Weights of a small GPT-style language model, trained from scratch on English Wikipedia: learned positions.
Each number is 128 + 32 x the weight over the matrix's rms, rounded and kept within 0 to 255. Layers, rows and columns count from 0. Numbers have three digits each.

# v: layer 2 attention value, 128x192, rms 0.0945, rows 52-63, columns 0-191
# o: layer 2 attention output (transposed), 128x192, rms 0.0846, rows 52-63, columns 0-191
# q: layer 2 attention query, 128x192, rms 0.0703, rows 64-68, columns 0-191
# k: layer 2 attention key, 128x192, rms 0.0686, rows 64-67, columns 0-191
v52:132139159136099169148156137106132124158101149139132156155121123149134100110132139110112123094143134060142117111152114172161123157108105142113095002094133095082178141129036107145112156161095132148101125132109140096109098183126157077113143153101109167162117123157079095059106100111124178033131079141214127082116166157079149149142218134179104116131179158066115164134103154161180162165142125154136129104086141137149126130167145133163118183071121108076121148189086117133114132085101159145113107086089087123106161109148136166118140107119045180108157127152126120115079205067108184142
o52:169114127103118109154148140167125093161125122149095051124113125126137119123117121116151130162075064200158155177143059068090133162136097128081140121160106137139121110122171175152114095085124087064147109131159126151128168136100115165181115080165067150092108147148166121152123149152146099237052148132072132146158150147128175131134155123061061150171157118149125096131126112115087063133140188115132105097136152135118148180056091063120136084158163139147147129159164134129138108161114185114104153166175104133114113160131121152114089190121184103119108134125143131063170111140099095113
v53:076058105112090110172123216150092090174098160130156168150103125133137158050093185161162126154135147045094089155100103144116114118069119078081093126155136166094091111137113098128194160180115138194154158144097095148129099154130175088126128143127120171128125156120114133116167087148145115082129128063149094086093118166097164151176158139135087125150135140159180084133167105114166116179081183129089052110081099173069099137150112130169118207118114135064124119179090152178145135165106174083182137100130096098163145109124096108083108110138099137149115209078158067126123174084144121117
o53:140138145141116118135137099123123109147146111167128125139150126131132102116127160111097128136114113162156131153151054126136150129131121109139143122115125119128124133128124121085132127090134127115144108120158134121106152122127108140136140121133102147113106150116177147157120150115131124133159107152130132137122115130131110127124126124140088133255127124139113132118118143127089102111127110126136134133130123111122130205153068035114118129126146117133147140140143141114131218129123129142125131142122117132121141116133118116130132129125120128129126143138113135081127095138049100000
v54:138179079200126141141129098083124141121115138128085090122121137075085144143089123111119133063133161119103173115091146111161174114122103157202147126098123116126166150127137155124101095100097151104121121135132149125098132116111067172154160114179105141126125151165099057148156162190117131165103126171111179160140120128150149144151138123100138117051160094144128158123152150092111155118150141144140172195140145074169140128116126123146120099132134135123098189160067109122103085095160114105137096129131126144102140185138159103182125074094114108150114109077108142113084154111122065183
o54:132124132127134128132116147137134127140133129159134130130129132148139141133125132133129131138128122130135118125133121138126127134114104126134128142127135125122127141139120116100135138140129128126132138128111127138108131123130143112153126130123126132139120147143135149121117131126130125120000144136122115127121131132131130122128130141122128126000130136119131126140133132145129129134104131113114114135130128143117125234120135018123123140117120139142119138139137136137111035125132127134124133116129127124133129116128125132134122154133119114128139144136130114131135119139121119255
v55:153162191077146181058255064122071160139141144128178099116171139104125033160206045114138095157151079189114140122145145156159118108142226138048135098120074047190142138086127157160123109138147152041094161147188129091206133038137097143090123103112159042093096061093135206114078195038093105109153108143138134107122161172160103069000035143125192203166137083114044150107129120135158097113136064105178126103198155116173088118152167138154140054164125086110151093116174094062166174185141050198094154175161139150089102067119160088141140162164190162093178052134108212170112197112127189092
o55:117120121108156134106105130148127140090132126045132135110102123130122142155145094137128126123114142111126121099129169089116124133121144155119116132124126142142127105121146124167114106149118119115109126131112134136144102141109137142091115125112137124146141109123084079128145117119147156114240137107140118128119130122129139131131131114131153116114136121133141138137131133122177141124149126136107152110124148121129137000119152255138112134131130138123135100115123132148127174117135119105138112136121131136130136150120124163121136120123130138128114121129124123147132124139189164084
v56:120197100166157140111125048107142148090124097124107091095134124090110130184128104079103126106131127184139157109132146085156138145155095177224154123096126099155158130131143171131078088084135138084106077121147155113120133103107099172134138123150129107141141113139099085136144151170120126189120130169124172171159108115160113140115135151118168122092141123107131144122115158126104161099189108126154206152141138083172161122105136124140148068121143140208097143122124099100090118079136105116102108129164147126082116135142171138175123123105161091106119102137100174125119120147125118138
o56:132113121109139156121122157123139147121135142118128131120118134147122143126144107148151122110128142103106115097125186131129115121122133143112123128124129139126124131114129130162125134160135132133122150140104123135124121128132138106133110131129148128129141123136097128115125117124120125115050147118125116126124134127128137125134121141132154137000119124119122135139124118136152142141109134120115110130135136135138119141107162138126132130140105141118127129118107137137122031129148123123125128136106128139130111139122130123126129134132134143143130124126140124163133141130182127255
v57:157215134175151158111168036066126178087142123125104052107158129100084106194147081074088122086151111191147187104125154108161152128160143181169176101080122092148169148102134170146081092081123145052099098129169166112107138084115050187149147094148133107124116108147121095137097162135113125179118111211104175162154151107155122127072109126109169142074158083097093172108113177132105161092188084140177216161166148056210151118116151127138125055124132104173090186110129089083115110085157080145081120146130140146070119146132180122201132129090143126130160070137093180115114132141121121164
o57:130121115109141139116113156142139143116122135112127123116098136138128152142129116151146129127121134096115123102123182116120107127123120135116112137140127136138138124127137120156123120154126121130125141136091129132135122133114153113135109133123140116145146132140091107112134126136127129117034156111128121123129137134124149134140127131116148123000132132125140131149148119129154141134115136117108117129132137147122128092098171184126129127128118140127123125114119132145123026129140126119133121122135134138130133146125126148128127135135132126129127126134144128171136142132180144255
v58:137152109121045125093123141096059047111106178130052114027156102091070049078158139114163122208128160195134174058054131141098127102160180097133140255099091052110079173148120108144116133158161098185078255131148120036183050058080122086132139186101096221141145153162133255040082147100077152227128087096135136199113123171157136234060045138131139216130151133092122103110247176061158062140189219068104117203163105125144105133178123129183128152173108093036076134109125115129154122205139111138139134133142095146086118053115049092131182125091215162043123216080188060201131222077104168123
o58:150125073075202180147140170187113133114177065084142124216064136096100193157162128155118100109063161074157056163154109105149159114109145120181149045078125117198130057114129121040149116124130170110098094125168155152072147084143108210079144047116069133139033169124078000196138158125172096027146116159148209142179016088148128026137143127160128119088122111154085141166085147186162084129121071147092110093103120100137141148143124206146054092138179063121215109163159122119171255111172151073169104138113137154112230140154161124158064131137079131116109102144081255070096089154139125084
v59:103089161085112110107138172140099113172131128130156149136123126144175100120148118167153112150118104123103108125112123124110113142128163099081100149181138147177082127117135074129149158176154100176135160114107107123167128142134169119119122138122128106137131135104138184098133113085145105082144129096155110109117121153110118112137104130137125150181113170163128101128129097112178089134126127108104097062083104175079093130158118132151145162138121127103124092108150136144128157197100155142146186124135107127150130098113096111082124152129129148083099158139151095149137166141113153090
o59:129145132132133131137134091129105120121131120090136128144138120115115121118147126108111121131120132134147117141145127129119145118130139134131134114108111120119131115130122137126128122117120142101118126125148134127125113132112114151100141124122121150127119115119126119156121135122130136122255112140133126141117108117131119117117120116131120130255130118122120135117114133143120115133139128134139153120133139110146124031153113223134117120141131114130143129134136135117135203121135121121114117144113123125126118130134136129131135117117139134137135117126110157115122110120125126000
v60:109111190101090126110148140154117099116109097135161127129150105162155116116161129171126135146125108122140097139145111138115110143129177110071080125155150130099114139116116113131165174138130091138135187123128086102150147122131174104107110143109139126124105107104150168100106098077114146085146125107137097112123152133108145088112123124151123160173119139104130080117144122140158095129122140139131115085100109152101116122163129123115114163146116085138119104123189164132173149164101122136106166121112109139116142082122110164104137149128128132114144171149172102131161124127114176106
o60:130118116119143130130125110121111128125139127104118123118125128111118134127137107131137120126121113137136136124120125122121135123142123121131143109138107120151128107118137129132116104120134125127130109124151139120144135139138110140110122120115125132128129112119128116135138136128130124120255133132131141120128130126124132130135131104114136116255135117138119128121116122126129120120151121135137133125125132122136125038132110219130136105135148116112144113122126118113116195132134130119129127148143123136117133146129128127127122112127130143133109100126121155111119132117136120000
v61:068157110130200104085122107131160156141197151126141124163095135145159155187130141113104124148151167096084175128090127165124188191116078161166066162111170152224127103169154148139086150105132127095153008097051106169122192125122151175153143106189115119170119108083076074128184031126088050148127119114154119083153162043108125102146177135123134129126137170181208134164111158165195190150138098080065113124066113148085216128109128135118103083163151131225051140112085139158117114150121194000113143082157086100146120137129117140183119139062102000089167149186109076105175065218121114137
o61:171132139109083151181146141106125087152080108147103105168159150127118123045183165100182114090133117132156070123161132149092139100162142111098144059115079123045116075082095147173135148116153135136117165128179150137072131149155080147134159097108129187047135127160182191182120142171112132163111120148100088172106110196094179120152133146111075160086124145086086103031143097158065100150108171096191120139155102113170087201151046051139236168160077183123132133151124150148087077158107108161134112163118121142076094107149150108045095212148172212124125160145126178090097139085125126166
v62:147101178120080139131138154135164172123066102114129120176076151164131143137119140173114130040168116022065126051098120138189020115117138140085049158128163220106208141085086145133140194133128095156126216131111118088119139169153141129112130104149130131162094088118062115088120089159150161059137097124062134076161138143069148088133208090175108145121167177144092128192124144206204156106128178157148104089054163116117095128128139127113070178121119142105172132096122199105164129126131119136139188089061104142077152129138144126126144187103111140183166164186149094067091204105133178134
o62:134149126142120069144149108152104122155203112113139136085134128090124095115134069148125160193077102227157151184178112178091197129129093157131122080142064104149118124176117125101112099104105147062130094100171107113114140087157113141119105139152091145083149152138166169144119149128105122191115158131123152150123131137185134126147180118084103130158148096096141130095105124122072079155135123114183145166139121145123126171163097000088177080130187136159123149179106105163117053154137125143126099146142085136148085125124144100134115149138124116098168150126153171161134141155130099112
v63:185144180110062207154168084135079136079124141127081163147116120114145094123110158159137122164102123078181078114133119133105034216147129092131199077153129122142177102111115144104170151098115056144146072128084135119081149194116130095120124138095160142150161115117121090107092153073178115075133164098161132058165138150072113099186178107125093111132086154126088122082093097213146110080131090206194147010119174160154146128113123127040139133175125165137147103111172203098164150037123065216125122122070161154106144184123126211133115185185154112206114099148085192104164128219105117122
o63:070122139150147054124116137153187141125132170123185094073142162147137080121111044092136101077141108198037252117104168132127118115119118152084072132149140101108145160159167150162065099187103137113111139107156125118205085125150110151120148153162167056130151110133102199116132094165094158192254100090108149111192155116138100140077101080148176121169175104104172130136133127082088210115139154140122142146136174152151101033131204162130136068079105118126118091116124120146115048149101145154118144093152103092149066125102142132171143051081096110121146060124184076193152170104157187093
q64:122121122138122110139128167136110128150125136126123134132125100107136126113114150137117081146143130094126131135140138106152123133135138130153118143137148154152129126126118138155131115105113134138137108125124123117129160134154128138119135139155108148117153155133153126148133118129155133119116106143132112150153137139139115148132149138143092130158124124143134138110121114134129122129101132141135132133138147118129130116139107145129137126108094115134130128140104118143130163132118127117138122135117143111111144108113133136113111139123121130097124106108130111116131133158084090120
k64:122135126130080137110129136128122120136166146109135117097107154152137129115141159111125124122122126115121125123162139116109135119137132114114142098155137141162090136139124148146143131131098141117133101138137121131131138125119130103113138144128129147096099109125166120140149108152134112112140127136112134116109132158149120107142132143127127145118173122138104128120100138145112112137124122121120135057143163124123155084123126192129116114117106112075128120146146160123110128132123132099132108141139146108132118109084089114133090132127107150098144122168156109113126117162151110132
q65:124129130128128131141133128127144117106116116127121122133140121133140145127121127118147150137112121163147114123092131124157119134137118128128146157118140123145142127156141137122120138136134108109138133125139123121108101112118119128137125102131126124142090122140140115130114105122098160109130142118112149103109133128121093138144118123122149160148130143135115130139125143094141108124144110162128121105131126127117124129125143134125116129138139127133110126110146117129131125107113159170127123115144124140138122119126139120146135115166148132117118118120119168114121151112134142134
k65:105138126112132126146171115124069130143135142113135128109126101116119098114147139130155105130153102147152122114141131132121109143116124124104132111132138139128151137121093144158168135131147116133131142127104118141148145107113121127134137132115160119135136122117114136143117119101184144116107148141200132128134125111135165175129138139125103134128119093135137144130150106101152125162125144096124112103111128118114130119119112134147156132119135122168143132121126141121115121137127141110125130157119169134145113142070152098099143163096186129077141110137146137125097121162128195122
q66:113136128117141137121092139134092146143151162107117152125121146107123136131112104113114129119130113093135084133116147121143112126119136159129105137120155129154157121136145163142125148120153115137130134115132123138143154120146128147095153117140092118155116118121117105134140132128149111120193086118140142121136118112146137139156161113145098137219136132172116165128115140132134127134148108141143118135135106112108132069125118194112130118136112125136139139133118125140155176128118136110147126151124130148109130112124148107129138116141128139121097133104111119107124147145105129034
k66:093134133110097135123134141130081114136150141137152130100141125160136126120126142113126131151115110125138117133136149120129138121109143092112133099145140138125090145163113128142163132141142087123133129128127133157173106168141123097096129154103164129116112104116175123149108150111136104125153163138156142121118129138100098109132125135151121130103116135165130132110089113143113105156135137137119126092122149126104147041161103224112144145147085117112144120091128160133136132119118150087138119119140088146154113132115096124110143125132100162120094088183135134150128120148140096133
q67:145121126138144150130132118124109147118127125137118110113109136138114119136151103150137112142094120144119124114146136138098138152127129127127139119130110108133132128127129134113122109138150120120109099113136119143146116130125119163135113154121142128109133132081132142134133123099107120098136099135147124098122118130139106152135116113139128153132099133142149138113117128131132121105119129145117134110133138121140151131144125128122126107156112139143128122145117135136123135095156155130131116149124147142112106145127135157135123115114148127125156119120107095141133117141139122141
k67:099124135123134137111126145133134118104182113140105130133127139147125149124127127130142105144173118123097120145129138135098164124131148128129156059145154133127155146142150167133130122141148127145084131131111137093131075106133138106106131140122115172110118126148094118091107133114131110129130108123085131123098117110139099144125126156104127137121108112121104132147115141144100143134133119125136125148116137144121157100143138160144141128101134141121134122122132142139126120122124146131133133138128136121132109139107119101141140112120116117114142151143146109140141116127150108130
q68:124136136116133157131164114136125112149118117119143095104122141131129142139134129113113136126119151129111128097117129134146130126112113127118123156121117130136130121113095120105123123137122138106114115151119123142131098135111136142125119121140130134115097135120101114123154143135122145110127129134128111154137115154146098136126091103155143130118167114090123122156111132144140136128115135109122124125133104129126131131150123129131118124146127146130135118116132119102111128136138133096129110138132128130137119134120132130125125139153129144152135152131126167147123112134131137150